config.yaml
n_layer: 8
d_model: 224
n_head: 5
n_kv_head: 1
head_dim: 64
d_mlp: 768
vocab_size: 8192
activation: "gelu"
norm: "layernorm"
norm_place: "pre"
norm_eps: 1e-05
positions: "rope"
rope_base: 10000.0
rope_fraction: 1.0
qk_norm: false
attn_scale: 0.125
bias: "none"
tie_embeddings: true
parallel_block: true
init: "trunc"
init_std_qkv: 0.0298
init_std_o: 0.0
init_std_up: 0.0298
init_std_down: 0.0
optimizer: "muon_variant"
lr: 0.00155
lr_mult_down: 2.0
beta1: 0.95
lr_head: 0.00323
grad_clip: 1.0
warmup_steps: 200
schedule: "wsd"
decay_fraction: 0.658
decay_shape: "linear"
final_lr_fraction: 0.0
batch_tokens: 16384
seq_len: 1024
doc_mask: false
z_loss: 0.0001
train_tokens: 217400000
steps: 13270
dataset: "wikipedia_en"
Each number is 128 + 32 x the weight over its row's rms, rounded and kept within 0 to 255. Layers, rows and columns count from 0. Numbers have three digits each. The size before them is the row's rms in percent of the matrix's.

# layer 4 MLP down, 224x768, rms 0.271, rows 138-223, columns 144-191
093:165103098125154092113170101150090100109126147110173144115166128120168140088145053150114175110084116064068122132159123153133134179118109126101143
090:125102160109183155145108164129127107126122172136100092151084154112146080086140155153172148120217143093167116128165133118083124131151102118080123
096:066079116109095094152140137110089153131136096129169118164125132088141092147110154209131173122138171123120135086114127171170134064071106128117154
098:143054124136123162111158162118113145208131107147091114106127110070115123149129130087174085110112169129154118161107133124191122124161149104165161
100:104202141135204092102112106066093152107131181111080125102114222160113130086106120096134131069113120165132150092087119116127121124066166093158152
095:175125138094131129117155188088134138208130076137154138154137104136168212140107070140098171124143144133107166128137097184114139068133132134097106
090:092149154101099158102130140110138133173146160118114163133121133163120152136100096051109097173130134135098082189133178103183169164125125082129079
100:106089121147196112061154091145142159188139141150145167104089104096068098092108156143102110072131123110130102103141155120135046130152116131121049
099:161132129114196151158123074109112172201126173090119135122110132145090080104170146126121015140114153127141121085174119130052124135050155185141126
102:195160148148123114145138133059125131144118094100112150075129101106146106158113150073113156205118124136149118158135166072067158133077146140118115
097:196090131106131164077167140126131102110117112138151140139095124106086096145129149135128110124153099095091146109074094115164175139092165136107172
097:067121173115105144113166130100144138078149088114167147163140093114120188141130129133169177066157127175105142086124172203155096083134156148124126
099:082088151072091171154156040109115128146136110104155109152169132122140126147121124110079169178152133125124171116246135144142143136169130155162067
099:170150116148078158072073167112187104143101069121114137084111148115133130152135112145124093171112174188183097128114128130092131135033121093126154
101:162163139129128082124123150146168189107144141144108151131139135114176175158153173145071185146136061088114120097146130100117141096185142145136101
096:155067128132128117133138150184085181037158108116162132123160127122115153154149113087087065111093156133132145191174101118088144100103110121132086
097:115080117096157144184137129100110120112102108150112049145105159124132169154157108111145135115094145104133152201112145145130113123138142153102136
095:147146134121164080164188068155133146070136139140146121133113132157108141086166138113115135088087121123160100133082133151153129084112141095117211
103:110147122142118189123096110160101122071089137077125140148094085124121097110143140156083050073187074120153137084086125131125106099187108118133117
095:152109133139092128160060085108123082099134211129187140113144169184184099090128091106105181150140153144116120175144113152172147061124158138124117
096:061089149148065092124109147211119122141141197118101138145147153084100045151125123163089122095100085130195126104117145080135117102143102152134102
112:074151147132077179096182130092174146119125125105140175157119102147090195137175143070176165161108103123093047106138159120116127127138139132100073
101:211091166116164153134142120087124148170122112135120126109093175144187108154120088170106109136128164133140162102104128142133140179114188143116134
099:140141082119090152143086122131124133089148160107093134151109157144158077129166150077157112117112106140202090171115144186124114148177147072157193
096:136137145165163115080096125149153122184122104094132082147133180112103098114089153131105138084122066143174114126142140087152130130136160070119130
097:070163085146081086177061176171134152144117103139130129124110080160104150111127116167138126130123142110080119113203145125154108133116127156143155
096:125178117122170128138130113141142145110126079135120128118165195162095146154118157072113130157125148122067102135160157116134121132084131073133101
094:144160146132093079079141119108071151117158103154143059105143091115147196153128147160144196162150142113106101110135157190152122142141125104130119
097:142102092084066122141123149121145107102111093161137124154081062121149140138097171146164100177092232115158111155117156122141145120153115094130150
093:089079155152119173120113083076114123210157106146115092146158133233079111119193155166109172095115155138141173145137163174132096073126099129102063
111:164146102158125076136120125074174085173115118147176061136116114147089130086122117151123119123141144148101095133109081110065087163073099149134192
102:155098130147054169088126136166104127080148128110135138134206200130142107110150105161149175076116081145096154120134106065132141149124104151151107
098:136127131113164084057125140127118173171126083091101102112097202156150131120111115094108095158123129126127124151125145074130112164089114087115179
100:177117107093161090096052101089124119091156115099104121190129113159176126135152143134143146143128135128156127119164113123114211166090102160122166
118:135091105102147057136189080158095183100135189175118137129144164159085127144139190110138118102148078121172139118084118135094146113112107167122157
096:122139152150100187108156097182121092180145178099133085157166101164127091136130128177176216120164121148115105139083077076127174155110160107170137
099:142139101158113144108114184148152110202151108145134150090102141161080181112101144128052129110108171139161123131105102174158131141130119087119059
096:151127129163128218155073128160168174068113097092111177159059127150201094143137130120094131148101148147089114160110134084142141088074129111112103
105:119079107153091117099101075146174092063099163173138150149078145103151086097117125150100115123146169119092073152072112137161145096076094177102156
098:079104087126131195140162048111104120095147183074134079122139110192138104093116113086083110083193095110127223150097115171121193098180110161128125
105:128135113132141105171150150179110166095120105178089141174147127192169169092151132109138080103156072108144078100114119144105150153094119124125162
103:169205203129123094066101126171095152144140100106124130119096108066121128143099150141132144126148073102101121093102162103129133107075126122128086
100:104130134129133186176075064089187189107132183126198120143153132126097126121148159104089181090138116148134144155097160146159123099121139173119103
098:131083156143063125173090156105147140088106145167135105106152059156174143105111139159132121158108133143132137124094108144122129125177110131140167
098:143134144161142104096142120107098079068091139128098135114093130123142113109150137095151128156117159104116140171124115116186134092122135110128081
094:135153119103139135112135090126187111139132154102044115136095111129125125133115146135124142094087121128093161133164185146131124160055130170137151
098:121084133106101169095164110102069083119125151150063150125125148161137194118100116069130092085094150098148111125176139180096142147142127139161143
095:125116064150128160059073120082070064133119133150125131116125166088114098079110126105114175071180146121140151173155159149135110128098137139111096
097:126091194143128158143075101164126133164095110076145118150122160155147073135193159123130161126123145118144109092161127148035104142096142155143095
120:130082151116124152088161100162086114084127106167144128158112081125141207176162104082140172153107115117108097124080107126145108156100138175119132
099:087108165103159119080103175156126136136135126111109062094145159149133106126141130150136157167101181131173121142118187194130136132197090151137102
102:157149111163159057162127187105149147103133065117098155050145138076053134100113150071116134161098102116129201118172131161089136122148086109106128
097:128089123142162134125118130110108131203112089114117071121105171139113212090112156130210130146102153066118178123162111110107080107145126158137114
097:160127141146072117131110167094166081121108140088119079151081092077164107114139150081110144131123142103103145139139115100097167108122105101116148
100:149157119128173114169158141070094103139134125147090145182129112076114113103102134113094089125082127114135131125157118107116149160119133132109105
102:122200089113180126176083163096183184127091108108126124148178145146122137117128089130120132226145054115131131119022182114082102096155093107106099
106:130145059136112085114151178147130167134139087085102137068146090145154160164124135119098095122150210145158125112154144110182122109135160141130165
101:102097151124123154115138085052063179145154123120120168150167104117140154122102138156140120194126140165132181109065149146157146128186143096140141
098:105105127120061048094127099129108157124153104127097113098136164145188159138142120068154084069146150144115129122113165137145140144134136104166119
098:158179103112189111183133177130098144168136077148151124128153070097066161143125111184103166099083161144102173081125136165114076087032119110135131
095:096073115143146070098155146105111125106141094183116147112126122109142148110117142109100115164184109162132138139212161166137126128135157120127113
096:149131171132096098141080121124081169152141147140181139133154160152096120140164103163131206133128089118084126149209174091141121160147126117118142
100:179159105070132177113159082089160119099147140116153142127087045119161133094105126070099120126158146127164091162157100186135157145120125115113127
095:085164176151172124117103087127068138148172118157174133148111089152099049135100122173166123088104085105127155190101125158145117120170110050129199
094:117167098110162084100065064131056073186143147148162152071097107130132080095123162172107130124138071142132116096097133112105068110151080074154111
098:134121119177156108020183121113158107133130170179101118153135083156156158147122137099112121139135123100148130117143085124151111121179141105143075
098:098167165121129110089139136148192131106143040185168138165130159138096144129168130102155069124148105097143124176131152100152085125136143179142113
098:134148157146139183158119146073135146180148129097133102146116150138151141117136094163118139060139191128139175103106140123155155139123079139112142
097:119134141170154139105153116095088073076168153136151113042185128103141130124142155131057121112157133148134127065154134116167118098121182134149090
096:095132163091107110069144104128141091228139135104130124121124136165102214151142167161176124091081129132111062152204163136109136082069151123130167
100:148154142126099126080157074189088102108143183114075111125140154156120147151119130185127151114168095205110120149095138117079119116179137127130081
098:127057125164165175111147070164149149110157101140154124110123089090111132111125099125135076043133097108113146083140124132125129093122117144097113
097:104174174092157156152074105142145141112078141132110181170164118095168134110176136141135099116115140187116114142087116120180115120163099196097106
099:122139129092166103092116146127137136163114114111139106115149140151166146146136119181105128080203103102120131133118131082121129108155116148151130
098:179244120140173195129123178151086120108124067116115148068086194126135138127081144079182183081154195144181095092091136170196160108102143109165175
100:147140138135122134130123135173137096154130096091122106156139104107121101172143157122115179131143096138078111140168116128191181176079161132167158
093:123115087139113131073140092118103119088128142122135150122095124124109152113100160159097094138143110153151149109129172094162181170181147123141159
102:141088153117136113103129116113154151144125156150152140158157128101168099129101119138095177162092169113097165133114127169163167088083117102135191
095:148190152123166157158118128123137175146114082147145154146157176107074102143151125107120090076139145183076118151089109118181131108145095117086180
101:118168132137112139131166114106118139158112098153123161100062059152122109111125096110131104179112123134182147152102133161219141135233116126104122
101:151128168111112132136175113130098133057038134158170182148133183092114120130147131114158157170108195137172173163077135184096096161149086120128128
095:136114132127098185150113156132107061169091100120173154085156162134170073147094119165127093172047147110087098095142137152118068111106111114123126
100:106129124141157090080144128123084142159130096109117120167092140139147142098130137155118134089081161135168134142120123119098061112222125155098162
099:183176122176184081132139140102160102117161094108140048107124098126093100145090156158084180139118020147109153126110132076104115103047127129140161
092:124144118115149205193104134170161147108152108084117107095165118164102119172127130138088162166181124070101121131101141113112106156116137179151074
095:175100107168113147179141111173102104142131114093102131118138157144114142162166146157108162117146124195157129110139133117125115170106136145108056